From a checkpoint of a small transformer trained on Wikipedia.
Size: width 512, MLP 2560 SwiGLU, vocabulary 26177, 81.7M parameters.
Training: 905M tokens, 3453 steps.
Each number is 200 + 40 x the weight over its row's rms, rounded and kept within 0 to 999. Layers, rows and columns count from 0. The size before them is the row's rms in percent of the matrix's.

# layer 6 MLP up, 2560x512, rms 0.068, rows 1411-1465, columns 256-383
105,199,228,213,233,211,264,219,141,200,139,196,183,168,176,211,212,185,271,218,246,172,172,168,163,205,207,179,204,190,199,195,169,250,168,260,178,99,226,245,223,196,261,279,247,260,264,182,215,226,167,89,209,159,147,168,167,204,222,106,127,219,112,196,210,125,161,158,129,220,104,201,228,230,157,213,111,178,143,215,191,208,186,210,218,148,133,172,165,237,178,245,205,187,211,227,216,221,191,223,177,157,228,275,228,187,223,223,184,252,128,239,133,117,177,244,224,212,196,167,148,244,224,217,223,193,165,220,192
099,216,224,186,142,214,192,199,190,154,225,189,215,197,146,123,236,179,112,216,247,269,179,242,198,183,195,179,174,214,227,207,205,209,226,171,215,229,137,132,290,230,216,201,202,147,127,202,236,205,221,178,214,229,239,240,217,197,192,204,127,217,173,143,171,203,169,256,190,214,217,198,208,231,253,223,154,178,213,259,219,210,184,264,244,220,176,220,186,288,170,263,305,167,191,129,225,262,192,179,161,293,213,201,190,174,236,187,216,246,215,151,189,203,194,170,170,214,291,218,227,199,269,179,226,213,112,181,245
094,206,260,268,200,205,206,124,159,173,199,140,147,205,152,146,172,208,133,245,256,179,161,213,192,198,235,165,173,258,207,214,139,191,153,246,189,230,225,214,247,220,159,216,207,185,151,238,221,120,198,189,228,210,195,201,252,224,258,172,226,240,134,238,262,179,115,252,201,174,183,220,213,165,267,152,185,215,177,277,164,212,190,184,108,175,177,252,151,203,138,129,170,204,175,113,148,142,181,216,257,189,209,244,294,212,187,171,138,202,224,165,302,124,254,206,202,176,149,219,192,136,157,194,216,201,193,168,173
096,151,224,175,162,246,238,184,150,180,219,205,209,202,186,165,153,193,223,173,176,192,228,234,241,163,221,256,131,208,166,216,241,152,225,173,180,185,152,169,138,188,185,244,196,202,171,186,235,232,272,206,207,263,175,213,247,254,146,228,197,202,221,182,202,166,211,164,157,224,177,186,133,180,182,104,141,135,223,164,188,211,237,162,233,206,173,110,223,203,164,247,219,187,254,180,202,196,214,219,215,147,218,195,119,178,160,150,182,152,220,215,217,224,206,198,320,212,255,232,188,285,173,222,210,237,226,261,243
101,200,183,222,243,208,206,224,220,229,151,157,205,153,247,259,214,154,180,201,200,202,168,210,228,183,175,120,251,211,185,164,283,238,145,168,219,180,205,236,229,284,269,176,239,169,176,204,172,148,244,232,243,196,156,135,255,228,162,227,156,195,233,190,193,209,308,125,158,196,242,244,206,148,242,223,172,186,194,262,227,228,161,194,194,167,259,321,197,232,192,177,157,195,132,181,216,203,235,183,258,177,193,187,211,122,176,186,172,250,222,270,251,177,181,185,200,285,174,157,197,139,161,248,234,191,159,202,138
103,195,175,225,244,234,224,185,209,128,219,182,102,294,223,162,195,260,164,164,199,158,166,169,185,191,314,177,138,247,130,171,273,132,251,165,222,183,168,193,183,211,143,207,235,207,267,247,234,167,282,149,127,199,209,197,195,183,176,298,222,126,207,159,171,151,250,158,219,216,177,276,306,215,187,196,217,207,215,221,174,259,168,162,198,192,135,174,154,150,205,129,219,176,186,171,138,181,218,217,212,161,144,222,242,183,215,157,204,147,162,238,243,172,170,186,200,226,165,116,185,152,168,152,208,133,195,140,248
099,194,184,170,147,143,202,266,161,185,161,123,174,140,134,148,200,207,215,270,218,187,260,126,144,206,161,158,224,206,287,206,230,214,193,210,237,174,219,139,168,166,267,234,273,184,207,165,170,202,301,229,151,206,161,194,225,201,171,132,192,188,257,171,129,212,200,162,232,138,197,147,183,229,241,302,239,199,184,198,221,158,185,218,150,180,139,212,230,233,216,218,268,188,170,200,166,201,180,244,239,225,203,209,155,319,165,140,202,210,172,158,224,253,159,235,155,213,222,259,235,171,180,166,214,215,208,140,175
100,155,186,187,201,166,251,170,211,206,129,240,194,215,231,173,212,270,155,202,211,197,218,191,173,238,225,207,133,159,220,194,271,209,222,226,229,192,172,193,184,99,216,220,208,194,248,254,197,170,81,184,199,208,242,190,184,178,197,207,138,215,255,183,202,199,180,256,243,224,99,202,120,204,241,108,162,185,156,207,136,188,193,234,137,131,208,167,194,225,148,178,228,144,258,199,181,176,241,218,213,195,202,188,172,181,195,173,224,238,232,228,260,248,192,88,201,230,260,228,254,200,188,288,187,224,203,158,243
106,164,165,152,155,265,237,249,208,223,228,182,179,180,270,217,189,236,211,225,139,241,201,151,233,121,169,170,103,191,228,230,172,154,241,173,259,240,208,254,218,180,222,220,263,225,184,175,156,206,238,260,173,266,193,213,242,268,223,184,140,284,212,163,166,195,191,209,278,163,220,298,176,274,149,131,311,187,125,171,247,217,159,232,163,119,211,318,214,224,195,228,206,89,212,210,214,249,168,215,223,176,190,173,186,168,130,137,178,247,224,186,168,144,257,222,164,232,213,227,191,199,170,189,218,251,227,121,256
104,192,132,145,163,187,244,196,260,138,141,187,193,206,225,148,217,138,131,217,215,160,181,127,230,192,181,114,265,213,249,284,283,229,132,180,214,189,189,206,190,226,247,150,235,162,207,179,178,220,235,269,159,246,195,215,232,247,180,158,196,141,213,186,123,143,141,236,195,265,296,176,250,280,216,212,226,167,238,196,197,183,187,168,135,152,205,194,179,223,167,229,186,204,326,217,139,175,187,278,202,141,190,149,125,268,200,201,239,150,189,188,178,239,259,227,204,260,190,253,212,210,310,298,152,215,210,276,194
102,223,179,223,274,186,195,216,200,238,181,221,204,244,238,231,186,218,165,184,247,205,191,243,116,188,176,233,151,192,189,147,221,182,288,155,218,190,230,171,192,223,193,202,256,158,189,227,201,185,195,214,104,170,206,182,203,153,163,178,172,269,210,187,260,182,271,233,219,223,167,265,261,229,272,207,268,262,243,186,227,217,189,181,170,250,194,256,124,188,153,209,176,233,166,185,200,202,172,215,213,191,162,208,214,199,179,232,173,167,217,225,201,251,233,111,196,204,216,211,153,192,235,224,179,200,239,201,217
097,178,156,163,103,209,223,193,199,265,186,229,238,175,178,208,163,225,150,201,202,209,144,198,236,221,220,218,276,124,192,165,174,172,180,219,237,162,108,208,153,120,265,158,167,147,214,176,213,194,313,153,145,308,192,217,240,178,200,260,179,205,191,129,181,243,156,294,228,182,177,241,134,204,212,229,239,217,226,214,241,187,157,185,206,177,198,123,201,187,157,170,214,223,191,205,170,176,270,209,206,169,167,262,163,212,192,201,211,213,220,158,240,203,214,256,177,172,225,158,195,253,180,175,172,245,173,195,252
102,266,118,216,210,210,184,241,236,184,180,150,182,178,225,215,215,193,183,261,197,124,217,205,160,286,239,171,166,150,186,194,312,144,162,218,149,100,187,170,249,164,196,160,282,178,172,207,237,246,210,160,213,224,195,223,184,204,212,176,111,258,234,167,177,210,212,224,158,201,196,206,136,229,183,236,181,168,226,190,185,220,188,163,223,224,122,244,186,177,191,163,128,199,240,189,202,215,237,179,192,227,240,228,196,234,194,215,212,134,241,229,243,247,205,169,211,231,193,207,269,182,243,199,251,165,236,224,235
081,167,205,227,173,125,173,261,125,230,210,184,216,212,206,163,204,195,224,160,219,244,187,235,136,246,215,139,214,189,174,164,320,188,186,187,233,164,188,220,221,194,204,215,231,196,246,211,157,216,205,204,214,229,131,255,209,160,186,121,185,213,208,183,162,220,234,173,254,134,177,210,194,238,251,164,172,201,165,104,148,176,166,195,139,229,215,199,268,210,204,175,258,182,226,229,184,264,177,180,214,253,197,154,151,145,200,200,232,163,160,194,183,182,227,153,191,253,192,111,217,188,207,276,216,219,204,142,219
080,238,231,147,196,194,163,76,180,144,214,191,64,181,237,235,181,256,226,198,195,135,175,226,196,204,99,150,153,208,223,214,233,294,189,217,143,193,163,167,230,222,202,165,194,164,213,165,202,183,273,202,143,148,183,244,262,246,133,74,205,160,234,146,151,254,239,167,233,201,239,228,238,171,236,229,205,213,246,144,165,203,130,227,202,206,236,228,199,115,223,208,222,195,211,189,166,142,260,205,235,186,138,210,199,176,194,190,184,249,186,293,283,223,160,191,168,151,198,230,245,187,206,145,132,240,254,149,149
103,137,211,225,182,187,200,233,230,210,235,200,193,237,160,154,231,197,189,229,192,230,223,201,148,162,174,206,124,164,191,192,240,234,250,224,164,152,192,231,184,224,174,174,166,111,220,212,201,228,251,283,159,271,145,200,239,177,194,230,273,281,247,157,165,241,238,326,219,207,223,241,191,218,202,190,175,168,165,189,237,123,228,183,249,196,236,149,206,148,179,206,201,231,220,178,192,199,171,158,172,292,210,223,209,231,179,148,191,211,214,183,186,213,229,228,196,198,188,134,202,133,219,230,220,198,262,254,184
087,212,189,149,211,245,132,189,191,218,204,177,190,181,154,258,100,226,230,179,220,130,169,230,211,227,229,176,223,190,293,222,267,223,233,163,172,203,228,223,225,199,207,228,192,194,213,244,202,248,225,235,190,178,218,266,248,270,220,217,181,203,166,255,196,196,176,209,231,162,250,196,220,242,157,222,221,164,195,190,212,164,235,194,97,304,185,254,268,202,180,217,215,123,200,189,208,244,195,203,203,204,237,197,149,152,164,253,224,225,262,110,158,251,217,271,203,151,129,239,176,233,190,189,205,253,178,209,120
091,191,186,165,128,119,244,121,201,213,193,235,231,75,162,211,188,230,103,242,203,176,220,254,258,198,310,202,167,199,113,182,183,213,237,149,208,214,181,223,119,235,213,144,232,242,197,218,210,167,151,193,212,271,253,220,133,190,215,276,231,168,233,252,163,272,268,159,152,258,252,142,299,54,231,229,206,163,253,212,203,228,192,227,160,187,243,237,217,184,134,236,203,232,182,245,164,244,236,163,204,164,194,152,141,148,251,114,205,291,231,228,238,261,186,154,260,194,215,254,187,132,208,150,145,202,227,201,169
096,140,198,202,235,155,188,171,202,163,206,192,207,163,250,101,170,220,192,153,122,249,149,194,151,219,159,202,172,237,286,177,229,145,169,165,205,168,127,272,246,283,174,280,191,194,183,185,222,214,188,211,230,188,190,324,230,182,245,176,151,236,174,173,174,187,211,160,217,156,167,212,164,205,153,208,313,176,226,186,256,218,205,167,200,169,119,217,194,167,228,183,252,206,236,255,153,211,178,177,184,135,288,133,154,201,216,221,181,166,193,191,80,227,203,171,226,178,140,180,226,175,177,186,170,127,160,216,267
104,243,246,219,126,182,185,183,207,198,169,157,142,221,142,159,171,257,161,180,156,279,157,159,229,187,131,199,217,201,116,207,244,271,128,205,218,242,242,241,209,228,240,202,196,193,182,135,175,133,172,249,208,231,176,245,233,218,305,197,184,260,244,186,275,235,129,177,194,188,225,197,229,191,194,252,215,227,113,143,197,186,159,243,195,156,149,263,187,187,173,186,188,215,215,196,200,281,245,192,155,169,188,287,244,238,204,253,179,158,246,181,240,186,173,207,152,211,275,190,203,253,184,170,192,186,270,214,231
088,221,179,181,226,198,316,180,222,345,224,195,252,152,233,177,222,245,154,270,237,206,172,270,194,167,194,121,156,133,142,202,208,211,133,199,160,178,206,162,135,182,291,195,219,116,227,149,287,130,151,245,234,247,190,249,210,165,206,170,186,287,261,257,160,217,250,159,136,179,195,243,197,211,179,166,123,201,241,146,228,252,176,151,164,226,206,199,134,184,217,235,192,180,255,231,190,160,197,179,130,183,204,220,143,265,160,228,183,147,193,182,227,174,219,250,213,176,170,237,149,149,182,176,179,123,166,206,220
103,193,205,188,182,238,158,227,254,234,194,227,268,193,170,232,188,253,190,151,206,152,183,194,176,202,188,164,192,167,107,252,170,179,146,132,179,216,213,230,188,203,161,199,221,217,177,201,187,143,186,207,215,240,237,263,220,228,247,215,214,232,261,156,162,250,187,220,256,180,210,210,185,199,204,206,237,313,156,177,192,247,246,200,129,263,193,229,185,188,157,180,195,178,167,117,267,87,233,173,169,287,161,212,138,161,170,157,160,220,157,165,204,100,175,183,207,200,180,180,215,210,171,143,278,168,228,259,177
098,176,213,169,254,187,193,149,282,234,204,176,198,163,166,136,222,234,224,175,198,248,150,239,222,230,184,258,188,165,170,242,230,251,213,208,207,111,158,249,204,199,240,183,248,159,211,193,135,193,188,323,175,239,222,176,231,217,270,155,188,210,186,232,230,156,174,200,185,134,252,161,262,192,157,243,167,165,214,213,158,179,214,207,216,232,214,214,186,168,264,160,250,193,183,250,167,177,263,195,159,195,232,252,199,88,254,212,206,210,212,166,215,203,187,138,211,193,224,181,242,137,256,142,200,194,164,169,254
095,132,202,197,216,234,186,182,233,209,182,187,267,183,212,189,279,159,233,235,198,102,170,206,250,192,187,218,145,206,185,254,128,214,162,203,298,218,184,213,155,236,109,193,192,179,216,208,249,155,208,157,216,162,122,219,185,202,213,143,188,194,187,209,125,190,225,235,143,166,144,159,169,182,223,255,207,238,192,233,227,202,211,205,209,206,227,234,174,206,215,208,234,223,203,216,232,244,210,204,180,191,196,252,252,184,218,136,196,134,154,151,166,171,115,199,243,171,136,291,205,125,255,166,237,164,239,185,168
091,215,214,168,171,122,252,220,269,193,209,92,218,227,190,155,138,245,168,253,199,209,193,214,185,215,128,281,191,187,198,237,170,303,188,187,168,202,207,103,264,201,267,142,218,189,136,184,240,194,246,213,217,156,161,251,180,166,171,130,248,192,220,175,160,208,203,194,243,205,164,188,142,162,168,211,231,265,104,147,301,173,203,141,179,181,203,243,192,165,247,172,271,98,175,201,242,216,210,264,185,173,131,250,152,223,131,254,91,156,183,229,264,152,158,151,223,300,196,258,252,170,237,194,168,215,152,191,204
101,173,192,258,208,178,130,187,223,246,163,216,173,115,292,234,185,228,133,223,201,168,223,171,218,192,163,165,202,179,191,173,206,231,197,231,174,213,187,208,167,199,196,196,230,197,221,224,195,227,204,263,185,194,262,178,224,196,193,260,249,180,288,162,228,204,184,164,218,239,194,225,195,259,219,224,242,228,195,200,179,207,221,161,265,230,267,205,115,80,284,200,238,240,211,295,126,176,187,231,172,215,201,180,166,204,174,177,177,276,196,131,183,190,181,177,195,145,200,147,207,123,240,224,227,189,156,185,268
106,242,226,159,190,182,221,192,217,166,276,204,182,208,191,220,215,200,263,97,223,236,100,160,191,202,174,205,192,175,125,180,221,185,209,219,154,140,141,189,226,242,161,166,242,199,196,240,216,167,151,183,181,204,145,228,175,232,234,219,219,167,281,238,191,221,239,185,209,188,203,225,177,201,214,186,151,205,169,206,216,226,195,199,163,242,118,223,252,186,211,175,246,160,188,167,154,133,220,239,216,128,164,213,223,282,228,182,245,257,187,231,185,154,211,142,165,238,202,130,228,190,259,132,237,316,118,210,290
094,145,217,215,168,185,161,225,216,130,200,281,183,187,215,220,190,140,198,120,193,199,198,171,152,162,212,201,185,232,263,161,246,236,205,240,239,188,201,248,217,267,242,189,184,193,204,160,186,209,213,241,133,292,203,178,213,286,110,206,227,208,161,145,196,229,272,234,266,200,214,158,166,141,206,160,113,234,166,181,296,268,169,205,163,165,199,124,244,213,214,168,175,174,205,116,222,176,207,295,136,265,172,134,236,274,106,124,228,181,227,124,196,147,187,222,154,223,193,161,175,185,243,177,199,224,148,137,218
091,121,262,166,189,157,116,198,213,173,245,227,225,194,186,154,227,165,163,236,188,154,190,173,202,172,221,211,174,169,203,262,332,197,184,230,153,254,172,186,225,165,241,157,265,189,191,134,108,303,242,205,179,175,170,208,235,160,221,189,214,221,173,146,202,278,257,224,213,244,186,161,183,233,246,224,225,246,183,206,191,125,202,164,148,221,195,182,188,220,253,196,164,181,158,216,217,243,146,214,160,167,235,238,269,223,184,224,270,212,177,194,177,179,182,190,151,232,206,194,250,233,216,206,237,235,178,204,147
100,124,253,134,221,187,210,178,226,256,217,267,210,206,319,246,180,166,178,212,215,130,162,268,214,228,253,193,247,168,192,177,163,162,202,230,173,177,235,273,179,170,154,173,210,199,278,193,209,205,239,156,252,74,296,230,152,142,160,237,228,225,181,167,214,182,216,211,230,189,204,193,221,199,226,216,185,167,232,167,167,219,158,198,173,293,202,267,190,199,218,180,168,183,222,178,192,127,210,117,239,130,195,169,286,209,245,256,181,276,274,148,167,216,240,241,236,182,230,199,148,205,255,210,169,225,180,211,194
103,179,163,168,194,207,226,259,168,187,142,212,244,198,237,217,195,172,181,162,276,220,193,211,161,228,228,248,185,205,177,226,153,223,198,155,186,218,198,224,126,212,199,114,174,130,199,230,109,179,201,184,223,199,211,208,201,237,256,203,184,175,249,134,250,155,229,210,148,193,181,233,198,179,248,199,185,187,208,215,215,222,161,143,211,198,161,194,234,252,260,190,214,176,221,224,194,213,181,193,173,149,131,160,201,200,240,145,158,208,199,247,200,175,272,163,243,207,217,223,260,203,184,206,179,230,195,161,210
098,146,257,163,210,227,213,133,149,248,206,224,234,261,259,220,159,220,204,211,252,161,102,184,183,252,173,128,189,231,128,205,137,233,166,246,236,233,220,290,146,207,196,239,212,246,143,306,210,217,219,196,235,213,198,196,208,215,189,206,166,237,233,205,261,218,195,262,155,173,179,227,197,215,197,217,183,205,260,189,248,159,236,246,181,188,195,185,208,228,198,238,187,224,206,229,213,175,188,226,190,118,246,215,185,198,152,204,223,149,233,195,215,249,183,205,212,215,200,173,249,159,237,154,167,218,204,179,110
090,153,139,135,153,231,190,218,191,171,185,159,185,209,213,256,183,235,122,232,226,240,206,171,244,264,240,153,254,193,223,205,226,222,242,210,217,160,175,173,212,179,212,194,232,232,208,161,156,221,162,193,228,237,202,260,204,224,203,110,210,215,247,147,169,127,221,197,268,163,228,206,178,217,235,184,174,161,172,186,222,200,215,248,151,220,169,175,230,181,188,248,256,187,107,192,208,194,178,207,164,156,114,202,148,189,199,160,230,183,210,215,137,79,237,160,193,296,148,237,248,152,178,175,192,168,205,218,141
094,167,226,219,185,182,195,229,197,162,176,173,155,186,207,235,171,157,196,164,213,272,238,177,147,179,194,220,229,162,201,258,135,197,180,224,195,186,198,220,243,245,288,180,246,288,127,159,182,173,242,137,214,207,181,230,187,221,187,124,143,110,185,171,114,174,213,197,251,151,235,204,208,193,200,160,205,180,255,199,240,259,131,100,202,212,233,185,207,247,247,232,164,179,144,210,210,226,188,168,165,237,173,285,192,198,258,229,174,246,162,140,248,238,232,212,222,248,239,218,201,80,185,196,201,164,174,162,223
113,195,197,224,198,164,270,190,217,196,254,263,204,225,293,184,259,224,153,344,258,228,190,159,205,216,206,146,204,227,225,183,167,161,258,240,203,225,206,140,262,215,171,294,175,225,178,206,183,250,238,148,230,182,139,87,180,210,191,169,176,201,164,259,200,234,219,202,120,238,180,236,227,232,208,209,205,217,233,182,158,198,234,170,272,277,236,209,223,230,154,153,235,278,227,163,220,204,173,117,210,205,139,170,200,214,258,167,119,189,168,149,221,131,223,149,182,217,186,295,236,197,219,210,218,212,207,231,167
102,223,187,261,171,210,192,226,319,209,216,241,156,278,211,187,157,211,212,179,186,211,184,212,219,197,129,139,166,163,113,220,183,256,176,215,158,205,238,194,222,199,188,204,191,179,214,129,188,155,163,268,187,187,125,262,258,193,109,190,172,216,157,197,211,230,220,138,186,203,165,218,162,216,192,189,181,139,192,221,214,213,171,226,172,315,183,255,191,196,193,265,167,179,255,206,134,164,199,215,175,222,187,190,195,239,230,234,171,254,126,121,225,195,189,240,244,215,223,239,260,194,180,266,174,221,174,239,190
088,236,310,154,237,208,244,174,152,229,222,177,254,225,246,217,142,217,204,211,179,189,235,164,241,238,222,205,215,221,195,181,131,185,159,194,214,172,272,209,245,245,204,210,210,204,201,162,293,267,197,249,190,125,170,151,277,182,187,274,178,165,156,235,251,127,273,239,222,190,208,175,191,140,178,183,129,124,179,190,221,200,180,184,195,151,159,216,249,253,240,283,170,196,182,184,208,217,198,206,163,228,157,201,144,204,189,143,168,230,198,181,152,196,217,237,155,155,265,299,193,231,192,209,123,118,181,215,262
094,197,221,206,260,214,225,197,165,214,256,224,185,207,226,142,203,235,217,323,195,170,134,179,165,185,175,229,197,223,168,218,208,224,298,237,206,230,245,181,153,161,282,213,194,292,204,144,142,91,135,239,148,245,254,151,226,236,170,176,193,191,259,187,147,292,152,191,181,203,345,206,158,270,179,164,184,140,215,150,164,200,215,279,147,266,196,193,161,214,235,222,190,175,186,285,252,237,189,166,158,229,155,207,176,180,207,195,229,179,217,225,211,226,204,158,222,170,206,109,128,176,110,172,185,232,205,254,160
103,171,205,173,176,181,228,228,176,177,247,200,145,258,193,176,225,182,180,158,235,207,174,245,193,186,223,172,210,197,200,243,189,174,171,188,294,222,220,113,256,160,193,191,211,188,217,137,218,201,214,202,287,222,223,204,162,160,234,130,197,153,176,203,124,140,243,207,188,174,257,201,248,169,115,199,206,189,202,301,183,201,202,198,187,220,137,210,166,158,165,174,135,235,155,202,246,227,226,151,198,200,204,182,241,198,212,189,186,198,206,240,178,179,232,184,124,190,246,247,202,241,218,218,143,226,158,264,199
098,207,194,246,214,195,251,154,190,155,191,201,260,165,139,247,241,199,182,233,174,168,222,223,246,194,212,225,175,175,176,214,176,176,193,241,178,201,209,262,223,149,167,156,231,193,161,212,302,199,160,185,247,193,143,223,202,166,243,127,221,217,211,183,198,250,237,149,169,261,216,235,134,153,202,267,168,225,299,166,222,139,276,126,166,209,173,197,204,292,141,248,206,218,205,175,269,191,218,230,162,198,221,194,251,193,255,242,187,270,217,173,192,235,283,244,189,191,233,165,206,215,238,210,231,146,172,171,206
104,214,142,258,220,226,174,228,194,231,117,80,126,233,214,206,159,175,216,213,100,181,230,259,243,175,214,203,127,229,204,142,146,187,214,222,161,191,141,184,124,158,204,206,173,206,193,194,198,245,253,176,167,244,194,152,173,231,168,261,271,253,159,194,252,212,198,152,198,201,166,210,189,208,248,193,229,196,153,193,156,211,262,154,247,148,214,195,191,210,146,230,231,176,220,216,216,235,201,179,148,187,255,183,183,211,247,255,150,232,139,159,159,193,136,227,155,201,181,179,170,176,97,196,124,206,174,220,235
091,180,167,142,221,166,144,253,162,140,235,141,226,217,197,155,215,215,173,179,197,245,236,258,232,156,198,177,236,122,146,112,194,225,240,192,86,266,185,199,197,215,149,143,190,218,201,204,179,203,169,218,227,179,146,238,291,158,132,145,212,190,238,145,191,202,195,185,229,192,134,174,124,202,200,153,140,197,219,217,227,216,168,243,189,183,209,197,225,153,155,227,202,155,237,249,254,215,262,91,168,222,180,291,135,186,302,187,171,138,162,173,230,218,206,162,247,224,194,206,164,217,214,109,186,134,192,146,228
099,203,130,161,238,119,183,178,172,202,242,213,242,148,210,246,201,208,163,308,161,199,180,201,235,207,345,232,212,199,158,233,213,217,221,227,211,283,170,206,189,138,176,185,156,256,185,235,144,190,218,212,153,244,138,278,192,220,144,259,246,190,283,226,185,147,196,253,201,172,225,243,149,207,219,201,227,277,136,158,132,164,141,204,183,212,218,257,251,161,215,202,200,199,211,248,243,176,235,194,244,152,163,154,296,191,226,103,99,253,157,195,250,191,229,240,151,225,270,231,206,203,259,184,99,192,224,238,144
103,164,197,261,179,223,188,181,205,150,167,187,142,149,190,254,250,210,188,230,258,232,251,196,200,233,276,261,214,173,193,263,286,171,243,225,183,251,202,198,215,158,161,262,219,208,238,219,217,279,217,192,226,168,299,123,192,138,189,168,191,152,204,243,197,167,218,163,224,208,181,246,129,152,191,176,239,195,229,197,179,229,198,158,186,232,212,259,189,230,220,202,197,240,189,211,197,153,227,226,144,215,180,188,221,297,273,161,232,166,212,247,168,291,181,174,160,213,172,267,213,194,197,241,206,179,255,230,219
106,225,250,208,237,255,185,232,176,262,273,121,278,211,149,221,162,210,240,254,291,273,211,171,208,207,208,197,271,137,116,183,207,140,244,268,170,210,165,204,246,169,149,164,208,155,212,225,202,187,185,207,259,160,204,168,294,224,200,283,149,186,156,132,202,222,180,159,224,185,223,259,208,202,267,209,254,180,182,181,174,97,184,246,202,158,286,146,188,208,157,174,202,266,167,198,241,237,229,244,277,146,113,183,186,176,183,214,227,263,214,221,167,185,244,228,157,247,212,124,159,261,215,220,241,274,252,197,226
104,207,327,187,149,235,201,128,176,182,174,211,216,280,139,219,210,192,212,254,237,189,249,126,231,204,218,238,127,205,252,205,250,169,178,237,143,208,208,205,137,164,230,232,256,158,164,229,255,206,225,213,197,211,211,148,254,168,242,206,214,212,199,232,221,215,197,162,160,189,221,207,247,217,172,180,142,233,265,170,189,206,221,275,225,224,239,170,124,260,195,290,246,206,194,186,263,172,141,177,256,249,189,157,245,284,265,97,243,207,171,217,163,214,138,147,205,199,182,219,157,172,179,251,215,191,185,228,157
105,202,171,227,124,187,196,189,57,246,205,140,196,240,162,232,264,175,234,257,113,220,239,150,163,222,207,223,227,147,302,220,230,256,176,213,196,250,274,276,203,207,143,178,188,139,150,177,211,240,187,153,153,217,179,194,274,270,211,215,225,243,192,216,122,244,205,181,268,164,156,229,123,261,299,241,279,163,277,208,237,211,194,150,183,200,238,157,247,155,216,234,161,221,215,203,154,201,217,240,257,186,305,148,210,149,118,204,208,156,223,203,170,262,163,160,221,220,198,295,123,260,234,178,210,225,181,117,224
102,218,282,177,231,175,194,256,236,180,222,253,180,136,200,166,170,204,94,256,219,184,208,215,189,186,201,198,185,186,288,271,166,188,250,221,196,265,148,220,184,118,221,202,222,129,232,216,221,145,213,179,184,222,196,192,182,242,164,190,203,203,204,125,251,236,203,211,178,166,243,193,165,201,150,254,227,239,217,148,273,174,175,292,189,216,233,179,187,182,220,178,224,139,132,180,220,185,222,191,281,172,197,192,195,99,194,307,216,141,177,203,261,254,155,209,143,151,284,202,233,197,212,195,238,189,237,214,180
103,136,151,195,217,208,198,361,216,146,152,250,214,189,221,158,118,99,195,227,169,235,207,207,193,215,208,159,217,168,177,209,161,197,130,219,164,203,233,215,223,130,199,210,208,236,215,160,146,161,215,183,208,169,180,191,133,227,183,165,219,258,211,197,195,170,172,178,238,219,98,195,151,235,228,218,173,193,255,198,213,179,210,147,197,199,226,268,206,182,180,134,209,145,138,146,205,152,257,151,239,197,155,183,204,139,257,187,246,258,174,205,213,199,170,316,191,205,178,252,134,184,140,184,236,252,217,245,212
097,141,222,195,182,139,168,240,266,146,212,147,224,230,174,198,172,135,87,115,169,215,285,174,211,190,183,147,189,265,188,162,175,167,252,215,184,212,213,206,141,187,140,214,184,210,155,185,169,257,200,237,234,206,157,134,212,193,268,138,160,187,193,209,224,208,209,138,208,254,214,206,202,193,151,180,214,216,217,252,188,195,227,210,208,185,187,193,180,202,177,279,217,225,259,209,173,180,156,225,167,185,209,194,214,196,204,130,207,258,115,180,224,176,145,241,215,205,186,221,253,223,218,227,213,192,241,231,203
101,176,244,111,208,166,243,230,243,236,295,79,210,235,132,255,125,256,191,192,212,155,188,111,223,238,269,178,228,176,169,227,212,126,202,116,176,224,202,137,202,157,194,207,228,168,238,172,231,154,254,159,163,156,183,165,199,156,177,174,239,283,207,194,160,247,242,212,181,252,192,225,182,123,173,166,216,171,238,208,205,173,213,162,236,159,206,211,209,183,198,197,259,201,288,239,191,195,256,226,174,151,206,185,203,195,215,186,195,253,128,189,201,268,163,187,242,202,163,194,218,175,104,223,108,178,234,211,156
085,182,240,170,181,210,180,238,257,166,251,251,157,174,231,247,221,200,142,219,203,182,183,216,262,249,266,192,193,193,227,178,281,207,251,175,234,224,197,222,178,218,189,155,190,159,184,200,137,189,190,189,261,189,239,198,139,67,271,202,223,153,150,154,171,282,154,237,220,201,182,199,166,171,197,193,234,217,229,176,153,180,185,199,236,279,204,174,242,234,227,244,145,173,213,163,204,214,235,211,234,176,299,147,241,238,221,192,206,194,197,283,192,263,253,200,163,195,208,157,226,172,146,256,148,198,173,240,265
096,239,173,171,280,169,153,219,239,105,212,195,188,148,177,169,229,224,230,116,267,254,219,221,209,151,204,189,218,202,296,196,153,199,260,177,156,254,152,208,204,256,184,226,230,190,190,192,248,257,180,157,253,201,224,249,301,224,218,159,170,190,252,224,212,233,205,210,235,209,208,207,213,233,175,206,177,191,102,207,206,220,193,216,224,143,240,215,237,133,173,186,203,183,182,202,175,229,163,160,201,196,226,182,218,164,143,254,155,181,213,267,209,216,176,189,200,170,157,174,227,226,193,185,264,136,201,198,183
098,274,207,222,182,172,127,214,200,146,219,156,249,156,197,201,240,188,227,75,161,147,168,266,214,204,187,166,242,191,152,196,260,241,188,186,199,201,156,195,200,175,191,206,207,216,187,149,185,163,229,206,215,242,212,139,128,232,264,228,216,140,193,220,227,188,198,188,166,222,164,178,172,185,179,217,226,236,126,204,118,207,190,162,188,214,206,217,183,125,222,213,276,237,183,224,178,210,229,194,302,253,179,238,213,268,154,239,240,159,233,161,175,150,158,218,211,107,302,250,199,224,180,196,181,122,238,202,257
088,199,179,171,232,224,232,232,231,162,116,228,109,223,239,243,209,177,166,221,205,247,201,156,206,133,205,256,237,194,186,192,167,238,210,201,158,192,151,158,189,231,211,215,108,201,192,213,162,241,220,236,206,266,244,201,155,189,201,192,250,238,170,167,211,194,272,198,178,231,157,245,196,316,227,125,128,211,159,122,203,232,163,131,227,238,230,213,199,171,151,164,189,206,233,185,188,222,212,151,225,216,183,185,205,200,204,181,198,209,192,256,206,183,217,171,205,197,129,214,222,177,270,192,139,196,233,224,303